Each number is 200 + 30 x the weight over its row's rms, rounded and kept within 0 to 999. Layers, rows and columns count from 0. The size before them is the row's rms in percent of the matrix's.

# gate: layer 9 MLP gate, 704x256, rms 0.19, rows 95-112, columns 0-127
# up: layer 9 MLP up, 704x256, rms 0.199, rows 95-112, columns 0-127
# down: layer 9 MLP down (transposed), 704x256, rms 0.192, rows 95-112, columns 0-127
gate95,105,176,196,192,224,233,160,182,205,187,179,273,171,152,194,174,225,218,239,228,178,169,164,215,203,154,226,165,231,188,198,161,157,199,217,202,212,191,161,210,235,255,217,211,181,233,219,198,250,228,206,151,199,208,182,187,216,206,195,176,219,172,183,143,206,220,182,236,202,196,225,212,204,233,175,222,152,218,158,225,178,205,171,247,193,262,196,197,184,224,198,219,228,191,210,207,199,244,220,161,179,194,189,175,207,231,196,184,239,186,167,181,235,221,207,194,189,164,136,251,206,182,225,196,163,180,180,213,173
up95,100,163,215,179,240,190,219,153,190,223,216,150,153,201,180,126,196,177,141,212,179,202,216,198,215,198,209,186,161,157,213,196,201,136,180,218,235,187,180,187,190,251,210,211,202,240,216,222,271,213,218,198,210,225,230,209,240,159,167,130,180,186,214,182,203,186,234,181,219,194,220,190,223,191,169,238,235,201,130,183,201,209,159,191,199,223,286,183,210,157,199,217,204,150,205,182,240,218,190,194,204,209,218,184,189,160,244,182,249,222,234,182,255,232,225,172,197,232,140,245,224,144,173,204,209,166,194,148,185
down95,100,233,207,152,189,193,175,264,204,193,231,215,256,225,234,148,250,187,209,256,178,167,216,193,222,131,158,177,157,218,176,238,205,248,212,114,251,188,262,185,210,197,165,159,186,174,186,246,157,187,197,239,241,243,213,194,208,163,165,160,190,140,209,188,184,224,236,154,232,154,203,201,207,213,177,185,229,201,239,182,200,157,193,202,236,206,204,228,148,201,236,242,220,198,175,166,195,198,212,215,254,210,205,214,234,240,264,228,166,202,176,169,222,220,151,204,220,250,240,239,149,224,235,227,141,192,208,222,187
gate96,101,189,214,150,255,224,203,245,234,195,176,178,215,228,267,193,205,241,165,239,225,167,233,215,131,221,204,189,224,233,197,207,159,216,241,177,173,144,195,243,196,169,194,181,184,162,186,247,188,238,187,228,239,171,230,165,179,193,160,172,138,231,202,170,191,223,206,201,229,165,178,215,174,194,218,197,176,222,213,183,203,170,186,222,277,210,230,212,182,122,168,177,192,200,200,211,167,262,143,223,182,209,184,191,197,204,255,169,165,216,223,177,185,182,241,212,166,247,137,204,225,165,217,237,180,221,163,186,175
up96,098,250,204,184,165,175,213,221,212,250,191,184,212,171,172,223,211,95,212,222,208,181,232,193,217,216,268,202,206,204,185,179,137,170,218,170,177,184,237,207,151,207,222,163,154,179,166,152,197,243,196,168,197,156,227,136,225,223,187,158,202,265,287,181,187,197,197,231,173,121,173,214,231,136,223,174,225,223,201,167,207,186,189,197,234,251,264,161,203,153,252,140,223,233,195,223,185,191,155,172,184,190,247,173,229,183,218,194,200,197,194,190,236,188,216,225,228,190,137,201,230,191,196,268,122,219,234,241,189
down96,102,217,222,190,197,229,204,160,222,186,221,213,164,151,239,189,191,160,250,214,147,183,197,192,269,153,199,222,130,209,180,220,215,237,224,246,193,198,205,245,198,244,148,198,253,227,151,197,195,257,239,195,250,250,240,164,153,181,175,211,193,193,228,192,241,229,209,190,154,151,206,189,246,194,190,240,214,212,187,242,195,199,265,205,192,208,203,133,225,217,206,183,211,199,208,184,213,171,223,188,201,196,201,181,241,161,207,170,199,200,161,254,253,195,220,188,218,166,171,168,207,168,151,201,230,188,186,162,187
gate97,105,198,137,189,198,184,256,204,171,160,212,219,217,202,223,226,137,181,190,170,213,169,147,181,160,263,215,235,216,171,210,229,227,248,206,222,184,176,195,159,221,210,209,162,191,228,144,218,223,180,202,212,223,235,211,149,232,228,225,228,153,214,192,234,213,169,182,243,232,205,208,202,188,184,239,220,256,256,218,221,222,198,153,261,234,237,173,202,226,145,170,172,161,184,237,201,165,189,232,222,171,161,135,227,205,170,214,189,219,187,159,195,201,234,198,217,209,157,181,171,181,231,237,147,159,175,230,169,188
up97,102,180,190,262,185,207,251,233,184,186,252,236,176,187,195,183,208,227,194,232,158,199,171,234,175,227,206,194,228,208,167,248,167,197,144,164,173,180,200,209,214,206,226,198,206,228,233,224,194,228,240,209,197,174,192,189,188,189,271,224,166,218,225,243,153,207,192,213,222,170,214,215,263,173,196,202,178,199,178,156,180,184,241,219,185,126,197,220,233,239,233,204,202,204,209,196,203,175,212,199,130,150,179,213,178,177,176,189,144,226,193,194,236,191,200,193,167,197,226,223,212,235,219,200,150,137,215,164,168
down97,101,246,260,192,213,227,237,197,172,179,161,180,232,226,235,223,241,180,222,174,214,243,158,179,260,186,216,187,194,192,235,211,175,222,187,199,229,208,164,194,192,207,174,194,210,164,206,226,180,240,214,201,234,171,209,213,188,220,206,260,226,233,196,201,237,190,259,194,275,251,226,230,208,203,134,215,229,196,244,124,234,165,205,201,222,226,220,181,191,135,189,135,225,246,201,235,233,218,224,235,163,177,211,202,151,163,195,204,234,226,132,190,207,203,251,202,205,190,218,205,213,219,168,214,230,217,207,234,193
gate98,108,194,200,221,184,220,215,169,230,254,211,234,264,205,214,220,242,232,214,220,128,176,211,211,236,166,201,174,191,189,220,205,158,135,185,177,211,219,190,273,247,201,198,207,168,224,265,192,218,223,179,212,208,149,215,211,205,213,174,129,174,228,108,203,170,179,139,205,216,166,228,181,169,223,215,218,236,199,201,191,205,176,148,190,167,164,190,198,243,211,179,213,188,173,158,209,233,210,293,179,221,205,147,212,145,223,265,177,183,197,256,219,175,156,198,253,194,209,246,182,209,181,159,208,154,198,214,194,197
up98,108,244,102,150,185,204,167,271,179,231,215,210,181,156,183,196,194,179,183,156,196,195,191,190,217,214,163,232,203,176,268,212,179,166,219,187,220,221,259,180,166,237,217,223,159,221,170,205,223,193,242,207,206,194,219,261,213,179,148,182,188,170,228,189,214,223,196,185,178,173,169,173,249,196,226,211,195,251,184,263,170,191,213,239,155,188,175,208,178,205,188,201,229,257,186,207,173,184,153,240,236,213,208,184,270,234,198,204,172,197,196,201,216,219,226,197,265,251,180,223,202,247,164,200,148,193,200,194,229
down98,111,207,211,194,173,199,208,220,188,212,198,205,187,154,225,212,217,172,222,168,171,195,220,193,173,142,133,193,240,229,256,184,187,197,193,268,255,182,212,184,208,215,248,285,189,147,155,164,203,201,204,213,237,227,161,155,174,188,227,196,170,130,209,189,193,179,216,160,213,215,191,162,206,192,160,191,200,194,206,248,158,181,164,252,245,171,169,226,180,259,200,186,182,203,195,195,169,172,176,259,195,159,178,244,212,235,205,194,175,206,201,197,240,177,212,249,184,204,227,185,190,180,221,214,206,214,153,229,219
gate99,098,184,166,204,170,188,201,218,237,178,146,231,141,183,201,100,171,188,195,190,251,205,180,187,194,169,193,202,218,134,194,221,155,175,224,185,153,199,161,251,233,197,199,193,224,216,196,177,155,174,204,219,173,182,181,205,168,241,201,214,199,203,197,215,136,195,242,197,166,180,190,207,186,221,245,218,187,249,245,216,184,189,140,197,251,220,170,252,239,130,171,237,192,173,245,171,225,195,189,156,244,177,195,224,205,158,207,157,245,222,151,192,196,225,195,194,177,227,169,195,159,165,198,174,224,205,222,247,214
up99,096,236,194,210,218,218,195,231,142,293,205,188,184,205,250,176,202,173,214,212,187,216,195,197,253,211,190,216,204,208,207,243,187,188,206,124,159,175,205,225,170,187,223,227,230,236,169,168,198,179,187,227,187,107,174,239,223,190,191,184,198,191,221,195,189,170,236,156,194,147,147,198,223,262,235,135,187,188,215,192,229,224,209,252,210,164,159,200,208,168,229,209,170,182,223,156,180,220,126,172,213,223,193,207,207,232,199,174,173,200,176,154,175,268,256,145,211,231,272,203,151,182,227,196,208,185,168,187,223
down99,084,212,210,198,217,154,223,189,209,191,216,173,156,224,233,143,204,88,205,192,219,164,200,209,252,202,180,224,246,203,220,297,178,211,184,241,215,152,203,229,197,198,210,173,203,200,214,225,230,237,213,201,228,237,193,237,189,181,223,206,196,183,248,223,233,247,219,212,201,213,153,198,179,252,179,147,222,199,166,238,237,140,184,214,236,168,225,176,211,185,173,237,248,243,235,205,192,188,159,172,168,185,162,220,238,162,170,205,162,207,228,222,243,198,204,244,188,176,186,291,174,209,212,223,207,231,195,181,234
gate100,113,210,198,228,218,213,215,213,187,202,219,166,221,228,221,215,183,223,226,215,167,183,154,144,233,148,181,233,205,203,204,158,217,241,218,188,243,186,211,169,260,205,160,183,190,235,150,170,234,257,218,146,253,170,204,201,213,209,238,160,175,249,216,188,210,213,189,200,209,220,216,232,247,213,251,215,159,220,156,239,210,201,249,202,221,229,215,218,221,196,216,201,152,202,211,196,219,202,203,234,161,216,220,213,200,208,238,258,200,185,180,211,152,240,192,259,216,216,175,183,204,243,224,232,197,152,147,179,181
up100,107,239,184,224,176,187,144,192,194,206,165,207,200,238,265,216,185,186,243,238,188,238,167,202,265,187,196,228,230,196,218,220,194,195,224,163,199,241,229,171,234,209,221,253,113,263,161,147,211,182,207,175,200,184,224,204,226,201,217,231,181,227,229,238,184,185,193,200,214,235,233,198,166,215,224,182,204,164,245,202,251,213,262,193,116,211,214,218,206,137,204,165,187,217,182,202,202,252,224,177,164,169,195,169,178,228,236,199,193,194,181,216,191,235,181,200,168,140,159,170,184,206,236,241,210,168,222,213,203
down100,106,214,205,210,250,204,245,199,185,197,190,221,224,167,182,209,180,219,193,231,180,255,196,161,197,165,232,208,244,234,193,184,212,223,195,171,201,203,281,284,210,201,185,174,268,221,174,162,198,217,171,132,200,232,212,178,184,160,195,165,215,231,232,178,186,165,159,224,157,240,225,238,186,249,179,167,214,215,227,244,237,243,202,189,252,206,166,235,231,217,195,164,208,177,218,219,184,207,222,226,183,196,186,207,197,194,295,236,214,194,167,243,195,223,154,196,175,228,236,219,153,179,221,171,230,200,179,202,208
gate101,100,187,242,204,223,142,180,178,171,249,223,208,216,147,197,178,234,210,192,203,119,154,110,168,185,162,171,217,197,219,188,200,211,209,199,193,200,234,200,192,177,252,234,197,181,225,196,167,242,191,199,150,270,191,204,223,224,171,215,193,215,196,237,197,221,179,187,180,176,157,211,221,134,173,214,212,203,199,161,197,185,254,207,190,180,236,177,165,245,157,219,273,192,185,208,136,210,161,171,177,210,190,239,214,221,162,201,149,173,243,197,237,229,204,224,179,261,190,202,205,174,202,224,196,175,185,142,199,169
up101,092,217,165,219,179,240,183,279,132,224,226,169,198,178,205,198,242,129,199,193,180,234,207,176,211,242,219,203,181,193,166,229,231,234,198,207,210,180,227,160,164,178,234,199,254,243,190,207,176,200,154,127,134,130,239,202,212,210,225,200,156,215,224,180,234,185,191,255,238,225,220,196,181,227,210,223,184,196,179,198,217,224,206,183,198,149,131,173,168,220,188,173,177,226,220,222,176,239,207,215,169,191,210,223,243,185,199,161,182,163,199,261,198,198,195,160,200,191,180,144,205,225,141,203,192,188,213,135,235
down101,096,175,161,177,247,261,197,214,190,198,136,172,201,211,229,199,200,168,209,206,202,186,191,173,196,172,242,207,186,188,199,232,172,191,186,213,220,195,179,240,241,248,175,167,182,235,197,243,212,176,217,213,188,164,210,166,235,201,217,173,196,202,204,302,283,136,157,201,204,229,209,169,203,163,201,209,236,234,161,187,210,214,180,163,192,195,227,213,206,193,154,200,210,174,223,197,169,198,204,190,252,174,196,194,161,197,242,257,159,165,219,178,211,231,178,180,196,208,277,245,172,230,222,204,195,218,221,151,197
gate102,098,195,219,270,220,181,281,245,210,123,176,203,184,210,181,249,207,215,200,189,209,189,196,215,226,229,214,161,190,223,170,192,192,202,160,203,200,212,183,208,210,201,209,195,221,236,236,198,181,167,233,203,166,204,213,218,255,229,183,231,222,212,168,209,210,158,168,234,212,181,221,188,223,204,196,122,233,158,194,192,189,245,272,211,167,217,206,231,218,242,256,230,249,194,236,203,246,205,218,194,282,177,199,229,189,247,207,171,253,215,193,178,211,195,268,225,207,231,197,239,206,159,269,163,186,181,222,161,216
up102,098,202,186,270,187,186,225,227,153,180,174,162,192,189,224,176,187,270,194,180,180,231,177,172,210,190,179,139,227,201,206,240,150,220,215,216,228,170,176,168,189,151,153,208,209,225,166,216,144,182,216,143,190,164,228,207,233,232,130,199,197,190,162,169,192,254,171,209,214,288,182,153,159,263,132,195,223,181,173,227,179,230,237,180,180,210,155,194,199,215,195,222,167,236,211,199,171,185,166,229,207,248,191,231,258,175,238,210,191,210,217,184,204,226,177,170,189,188,199,191,191,196,193,209,116,217,199,224,215
down102,102,224,218,240,200,207,172,176,210,227,189,202,190,186,202,157,224,174,159,206,258,233,209,243,212,248,233,216,151,154,214,188,177,205,206,197,244,218,153,191,221,182,222,254,242,211,169,216,67,178,258,200,211,195,277,150,234,169,158,152,180,208,169,225,206,184,165,210,199,167,226,143,200,161,238,214,178,172,155,200,212,142,239,183,220,232,171,194,162,240,197,144,238,207,181,216,233,196,214,177,195,207,200,218,182,187,181,190,199,189,222,220,171,241,223,199,182,221,168,199,212,249,193,193,223,172,192,142,214
gate103,095,196,152,162,215,221,215,259,216,228,145,201,219,199,229,240,226,186,268,172,178,252,196,190,247,266,196,194,196,198,157,180,191,188,207,209,241,214,190,190,216,159,205,164,211,194,197,233,207,208,176,235,219,194,260,220,249,184,266,190,193,226,193,249,234,225,183,233,191,258,241,167,158,206,211,160,248,185,157,189,155,205,244,202,204,243,210,203,209,190,226,178,193,242,225,193,198,233,259,267,253,193,262,183,167,228,209,165,173,189,235,200,212,251,279,207,204,211,188,195,169,242,214,149,183,122,239,170,209
up103,101,206,221,215,228,207,214,240,192,219,260,172,214,189,213,214,238,247,226,199,211,217,222,160,130,151,190,249,242,181,196,193,233,214,225,231,191,176,189,191,212,228,168,196,217,239,164,161,218,177,173,194,205,170,218,209,236,216,209,236,156,182,198,148,230,172,235,179,241,185,169,192,200,213,228,193,152,222,223,197,167,171,179,157,177,189,220,197,222,229,238,191,169,204,241,192,207,183,197,208,194,187,170,208,223,218,193,224,201,256,182,191,203,177,194,248,144,194,170,222,200,235,220,203,236,274,202,179,152
down103,103,210,169,180,222,188,216,259,251,264,175,178,250,165,209,157,203,163,207,171,216,170,175,172,213,213,202,205,192,243,159,185,219,133,188,251,241,195,175,213,211,237,207,239,176,192,219,217,212,119,197,186,185,220,215,242,196,223,190,219,192,235,185,213,188,185,167,175,172,222,181,187,228,223,153,188,253,189,174,237,196,175,190,174,159,193,206,182,167,170,192,313,179,205,266,254,200,200,143,209,178,223,196,228,177,200,179,212,159,220,217,163,204,201,239,189,230,195,204,226,199,201,219,232,188,193,173,187,188
gate104,087,206,152,129,181,213,226,219,177,225,156,239,207,224,226,205,199,228,189,221,223,190,187,232,214,201,179,225,204,184,121,224,206,190,147,172,201,183,221,155,202,141,227,187,214,182,167,178,166,223,175,215,188,180,220,233,240,187,254,183,193,190,233,173,199,143,185,213,172,225,211,231,188,127,256,199,161,205,171,186,246,167,139,267,151,188,163,171,185,209,182,223,193,179,221,198,216,239,215,148,221,158,142,219,153,164,194,242,195,164,273,204,177,270,216,184,188,236,197,255,213,168,258,217,141,237,210,220,183
up104,095,241,165,203,247,206,218,206,209,220,181,209,271,189,223,243,192,199,205,190,187,236,177,240,214,188,182,202,150,177,239,195,185,182,211,221,280,200,147,192,159,169,208,230,190,200,178,181,230,173,228,207,223,171,207,151,204,171,235,199,259,148,166,203,207,163,249,226,178,215,183,214,153,216,181,226,197,207,202,168,222,216,181,225,168,202,220,193,229,181,215,232,181,221,182,188,120,166,193,173,171,199,185,187,196,206,165,175,233,219,226,185,166,247,162,190,216,244,175,184,163,180,178,164,181,147,156,193,170
down104,097,184,155,226,202,210,152,225,196,227,180,150,187,216,204,188,207,224,175,186,188,174,255,236,220,191,201,158,208,245,192,243,197,250,170,141,213,246,207,202,226,185,214,194,237,164,251,178,215,213,195,167,246,211,209,237,180,227,204,208,244,193,235,242,163,203,209,199,200,147,213,208,199,160,222,224,219,195,200,193,203,236,247,191,181,136,161,182,235,226,197,156,208,150,206,250,164,127,203,250,217,182,216,156,181,222,232,219,146,255,211,184,258,216,215,179,132,245,202,176,215,249,159,219,162,154,182,233,221
gate105,105,258,166,192,189,164,215,277,207,175,159,153,226,215,224,165,208,197,163,211,237,211,192,184,258,192,174,209,190,200,145,164,247,264,178,212,184,174,207,177,224,227,177,224,257,250,170,192,137,175,198,217,213,158,205,199,218,228,241,245,212,216,228,227,202,195,230,198,166,196,224,213,220,179,239,263,205,213,186,164,216,189,169,205,206,156,240,192,245,192,141,207,184,191,206,188,172,118,189,235,219,238,197,199,265,193,230,141,230,220,179,223,253,230,199,165,200,272,198,244,239,175,190,171,151,160,205,249,170
up105,100,194,175,232,215,224,223,214,178,182,189,204,166,160,182,236,193,201,195,169,239,209,220,173,232,201,185,198,172,188,153,193,193,164,204,175,245,177,142,161,200,187,168,191,303,275,242,182,189,240,210,191,148,125,200,193,192,237,208,221,224,131,136,224,177,220,179,167,167,211,182,196,201,223,195,267,226,234,169,207,186,200,195,243,168,203,201,153,143,202,230,222,214,284,202,216,194,230,194,258,185,175,224,206,206,142,205,217,219,218,213,178,226,214,169,188,277,141,227,212,276,173,191,151,205,191,168,209,227
down105,110,203,183,231,196,222,192,199,167,227,219,167,199,223,185,202,179,225,184,210,238,208,192,234,221,254,205,210,171,158,187,208,207,148,189,213,249,185,247,231,173,211,205,199,207,194,252,218,235,240,209,165,202,185,194,174,199,205,205,200,218,183,202,207,239,209,191,259,211,166,146,146,215,211,191,130,213,218,173,233,186,196,256,192,223,169,231,190,125,172,228,280,201,230,251,185,214,282,226,242,205,167,182,219,200,197,184,235,225,182,250,236,200,203,204,230,214,143,186,195,194,231,199,214,218,131,203,167,213
gate106,096,194,203,217,184,187,210,227,244,244,188,244,192,176,216,173,203,186,187,153,227,163,187,169,217,161,137,207,184,201,203,209,161,209,181,234,141,186,185,209,228,195,194,220,227,208,217,190,221,224,177,153,161,173,198,202,184,134,223,170,164,201,192,264,219,163,208,186,207,129,246,151,239,224,209,159,192,250,229,184,240,191,206,210,162,217,226,251,204,173,190,165,179,157,139,199,247,161,252,196,162,149,192,217,243,221,231,168,227,208,205,183,230,158,194,183,235,219,215,207,154,230,204,280,206,151,206,164,215
up106,100,230,173,172,193,189,179,147,141,184,191,163,210,213,200,249,152,188,216,154,232,181,214,169,205,244,174,204,259,194,153,187,171,217,208,188,201,248,214,218,200,133,216,177,186,220,188,249,211,183,196,161,198,239,193,173,219,235,163,239,232,187,227,181,222,189,168,200,222,190,218,253,239,180,205,168,151,162,195,186,225,223,209,187,183,203,229,196,253,235,145,144,186,203,193,197,224,184,190,190,216,192,183,194,127,210,148,181,195,216,183,257,239,179,220,215,180,180,142,231,199,178,172,268,227,172,183,190,227
down106,099,198,255,219,229,202,200,173,150,210,236,232,186,206,217,236,179,190,209,186,217,165,218,166,179,214,239,212,149,198,171,205,151,235,220,149,212,256,224,236,136,212,209,187,196,198,281,163,143,218,203,228,179,199,154,192,197,179,217,195,221,225,192,213,234,220,180,200,195,236,185,228,248,146,222,185,158,196,187,257,284,214,217,185,145,204,226,156,188,214,222,191,156,156,202,237,165,188,220,219,254,177,164,176,104,226,131,194,199,197,227,203,239,228,192,213,196,182,165,253,237,234,195,190,243,222,176,197,212
gate107,100,239,171,160,213,218,149,176,163,194,191,149,135,190,234,288,183,206,267,240,163,157,191,194,163,192,199,228,252,197,148,168,192,221,196,196,176,169,222,228,241,205,211,158,177,245,188,137,194,224,148,217,199,222,183,168,201,190,232,198,149,174,230,177,239,163,222,281,215,213,244,242,234,189,176,198,188,202,234,253,191,186,197,133,238,196,182,163,169,174,209,217,160,233,238,186,190,215,232,216,163,169,189,211,267,227,218,142,190,223,195,183,221,157,188,223,185,213,181,178,163,208,194,206,185,180,215,229,250
up107,101,212,177,222,237,188,185,205,135,188,169,192,229,262,215,194,253,233,210,221,216,193,138,221,217,180,158,184,176,219,188,191,237,202,244,200,199,196,250,199,193,251,147,189,177,183,146,176,183,230,207,244,230,146,260,127,214,188,207,258,132,193,149,186,200,217,176,211,221,148,179,182,156,255,159,196,208,182,172,214,156,193,159,194,209,169,115,224,173,245,207,192,137,234,205,210,155,193,214,254,217,187,207,201,180,208,164,188,141,202,207,216,207,164,259,181,215,194,197,233,194,240,173,188,216,239,152,185,156
down107,102,195,219,259,166,185,187,226,188,201,247,189,163,238,179,187,200,175,196,246,219,198,155,220,182,230,201,245,244,145,180,199,190,207,174,142,142,200,207,182,194,166,171,209,228,186,177,204,165,210,188,206,193,180,196,215,251,148,196,212,190,240,140,202,201,185,241,227,215,207,208,162,227,193,168,243,183,210,146,149,185,249,191,190,201,186,183,215,232,197,180,208,204,188,142,207,165,177,233,210,183,205,182,188,202,161,137,215,240,250,236,204,188,227,206,184,233,187,219,161,202,207,222,159,152,233,152,203,227
gate108,093,217,157,211,199,178,182,242,246,241,259,170,221,192,195,233,221,210,215,208,192,244,228,228,152,213,151,218,215,236,201,208,219,137,224,192,234,159,202,152,163,197,177,205,210,208,232,179,191,179,194,180,197,149,240,221,203,235,224,224,163,215,185,133,152,169,197,203,206,206,164,208,245,226,249,191,248,295,231,178,184,195,148,211,227,191,157,212,220,210,205,206,225,204,158,234,166,196,198,198,219,219,136,220,279,178,215,169,202,267,184,237,182,170,200,202,166,185,195,221,198,192,207,132,172,194,199,163,204
up108,094,179,193,185,195,238,251,198,222,184,158,224,235,186,170,208,229,171,172,192,250,179,223,192,214,192,210,189,165,307,153,146,169,238,236,193,205,165,213,193,204,203,234,184,253,186,151,257,165,187,199,197,178,215,243,238,284,176,227,172,254,203,224,199,242,181,124,209,182,219,210,214,195,209,190,220,217,214,181,187,180,160,181,161,185,192,174,160,251,226,226,225,213,233,173,177,170,198,278,174,210,169,206,200,168,215,188,152,150,185,142,166,208,130,219,193,193,180,247,234,201,173,248,250,180,166,190,204,216
down108,103,191,170,201,209,205,174,204,175,210,207,199,205,221,173,203,151,273,209,203,208,163,175,194,226,240,174,218,192,137,213,197,190,205,233,230,157,203,174,218,221,215,244,164,184,179,186,220,166,236,223,210,223,196,210,182,210,200,234,226,235,228,231,201,162,167,215,195,189,167,218,233,156,232,268,206,274,155,238,233,237,206,169,245,159,226,245,216,196,235,186,208,175,247,237,286,236,196,184,212,203,211,205,197,183,221,195,195,237,214,215,166,214,203,161,249,186,195,187,223,225,220,155,113,243,160,179,221,177
gate109,102,185,228,222,157,189,197,228,152,195,150,271,201,182,171,208,196,188,221,244,184,180,164,252,221,166,216,132,183,182,196,208,198,146,242,185,171,229,244,176,230,183,167,208,180,205,222,217,187,222,185,176,205,223,168,174,136,185,237,171,208,181,196,180,228,191,182,164,198,202,286,229,219,161,274,209,140,174,199,238,240,174,157,188,207,194,153,222,161,203,191,196,261,210,196,207,139,246,230,237,217,198,165,210,201,203,208,181,167,194,229,205,244,245,173,156,178,195,155,212,219,234,217,174,184,250,194,216,221
up109,101,249,169,205,211,229,227,222,247,184,253,213,235,213,152,208,196,202,196,193,176,250,188,165,229,198,271,197,230,233,208,140,232,217,181,212,240,196,242,186,199,252,185,239,248,226,220,183,205,263,183,198,269,174,231,234,202,273,203,233,213,215,133,181,209,212,193,186,213,225,164,184,214,207,233,210,191,139,170,191,151,182,182,218,175,243,200,208,230,197,187,253,244,187,207,209,211,207,192,184,206,217,219,178,213,223,225,195,229,227,190,221,228,194,163,216,222,186,240,211,223,240,216,210,227,217,214,220,215
down109,101,192,199,191,205,173,197,198,221,226,207,192,172,213,261,221,180,200,201,252,191,192,247,220,212,254,165,228,173,181,227,207,163,222,246,187,223,202,222,214,183,214,229,148,236,192,200,211,198,168,154,175,231,185,172,152,212,192,175,199,143,204,164,253,224,182,191,226,213,176,150,157,188,204,257,140,201,187,228,265,163,224,224,226,206,197,163,187,239,179,160,247,204,241,226,196,189,206,160,172,195,180,212,207,182,167,165,163,240,171,208,203,198,181,175,227,131,189,195,183,240,187,285,201,211,253,205,175,159
gate110,101,201,189,168,223,205,168,170,183,220,147,160,208,220,217,227,174,163,197,161,219,210,207,188,220,228,236,213,168,184,193,151,235,198,199,224,197,224,190,184,180,182,188,163,216,207,206,166,206,204,183,206,218,172,200,197,147,206,195,268,181,216,187,187,189,195,173,198,243,184,267,252,208,179,223,251,170,216,176,217,192,210,238,122,184,214,211,244,218,208,140,217,258,158,184,164,160,239,208,208,232,224,232,183,247,173,229,215,198,205,207,215,215,191,203,160,201,226,180,225,143,185,193,193,188,179,206,209,224
up110,097,231,192,200,151,218,190,215,220,187,223,184,174,186,220,245,190,142,208,200,228,148,186,141,176,230,211,160,217,211,252,210,146,184,212,226,199,222,205,176,137,138,219,229,199,191,191,206,244,197,213,171,248,257,197,224,219,243,213,202,224,190,225,211,194,213,151,168,202,224,175,127,227,225,200,217,181,224,221,228,234,218,186,189,140,172,186,151,166,181,208,217,227,197,184,208,184,208,164,183,137,230,162,166,203,235,163,214,219,150,162,188,204,192,153,214,209,198,235,211,180,230,252,232,208,138,171,187,251
down110,098,184,226,184,211,210,212,188,167,166,176,208,234,164,220,209,175,162,181,209,185,135,208,217,154,154,196,191,213,195,197,175,168,251,220,228,189,268,259,224,209,181,159,194,212,242,193,175,203,234,218,209,210,200,222,234,192,188,218,173,186,191,207,153,196,175,164,164,191,222,244,234,165,167,233,175,212,141,174,207,214,187,181,188,181,207,210,190,225,236,197,247,192,247,193,257,243,145,209,196,221,205,252,187,206,194,213,192,223,172,132,230,252,198,218,203,166,256,225,174,204,152,247,149,190,195,177,193,216
gate111,094,249,209,191,185,168,177,211,255,305,199,204,262,188,213,196,197,215,235,232,214,172,233,162,188,205,148,164,162,140,167,142,217,247,209,184,205,209,232,180,189,197,225,219,212,247,143,243,188,149,212,196,186,197,202,228,194,130,232,212,221,244,196,161,225,139,158,190,194,173,199,188,158,182,188,210,225,178,208,188,187,214,207,186,167,196,141,208,247,246,195,233,180,198,180,176,235,126,216,195,207,242,188,210,263,163,177,174,200,207,144,196,175,206,260,162,187,214,269,212,171,186,187,221,161,217,257,225,235
up111,094,231,189,255,202,158,153,228,196,181,176,192,152,170,210,206,223,237,236,174,245,183,255,209,271,212,173,173,234,226,241,244,219,203,177,255,172,138,177,180,189,197,210,182,188,178,200,190,171,208,193,175,137,197,215,236,242,228,169,185,212,228,179,181,213,210,206,236,213,206,184,184,178,259,182,258,168,163,214,190,174,170,171,200,224,190,238,220,136,219,214,200,177,240,233,224,189,191,210,200,155,218,190,188,140,193,164,235,209,154,202,182,200,193,158,231,221,187,189,232,236,196,231,160,260,209,156,182,161
down111,099,156,193,231,172,193,172,184,187,198,215,151,213,182,191,240,230,216,184,206,132,157,183,193,185,209,169,174,219,187,191,234,221,193,245,191,222,174,149,179,253,192,200,212,198,139,161,262,181,239,138,213,151,209,170,230,236,232,148,203,203,237,224,212,165,208,197,210,205,255,183,152,219,188,195,242,161,164,227,192,205,222,189,153,231,180,195,199,193,166,193,159,154,219,219,188,179,235,236,188,206,261,256,198,239,152,201,176,217,207,220,217,241,189,216,276,221,181,214,232,159,213,226,262,175,159,155,175,220
gate112,097,202,201,182,213,213,158,219,193,184,206,159,198,131,205,172,213,148,125,204,134,222,144,173,212,125,257,212,203,212,159,176,202,236,238,195,206,181,204,149,214,169,243,138,203,196,211,228,172,199,189,188,190,178,232,161,188,163,226,213,170,203,260,242,154,189,156,206,163,143,213,214,220,199,167,183,223,213,227,223,192,169,210,245,225,192,213,203,234,227,173,138,198,161,159,223,190,177,191,220,175,183,207,197,230,194,231,218,208,225,210,186,196,251,222,193,185,138,219,254,187,244,208,183,201,153,168,209,202
up112,098,205,188,199,212,201,254,190,220,212,200,237,181,193,190,209,176,231,159,174,215,199,220,201,177,148,152,234,187,177,208,169,239,263,198,259,223,174,237,193,156,165,112,181,188,137,145,249,245,199,231,214,203,215,190,201,213,173,221,202,218,244,187,230,162,264,190,188,186,146,206,197,237,226,242,226,164,205,187,221,189,254,217,167,168,233,137,182,218,198,198,213,219,151,220,198,226,194,177,200,251,192,219,213,209,219,183,233,240,231,214,186,210,203,206,174,263,270,134,178,193,231,213,217,232,198,182,233,213
down112,099,182,190,228,226,216,203,233,199,211,179,143,136,169,246,207,229,176,149,214,212,213,180,189,253,218,145,144,227,192,252,192,158,199,250,195,233,235,180,219,194,226,199,207,233,201,231,223,151,188,219,229,153,171,214,181,175,223,195,167,206,238,220,199,250,220,236,183,170,207,240,176,163,177,186,181,154,166,211,211,221,193,203,211,251,193,147,207,154,241,209,262,177,194,194,205,181,187,217,174,180,185,175,163,188,186,205,246,234,216,227,190,235,212,190,188,199,167,159,178,187,225,236,194,209,178,277,170,175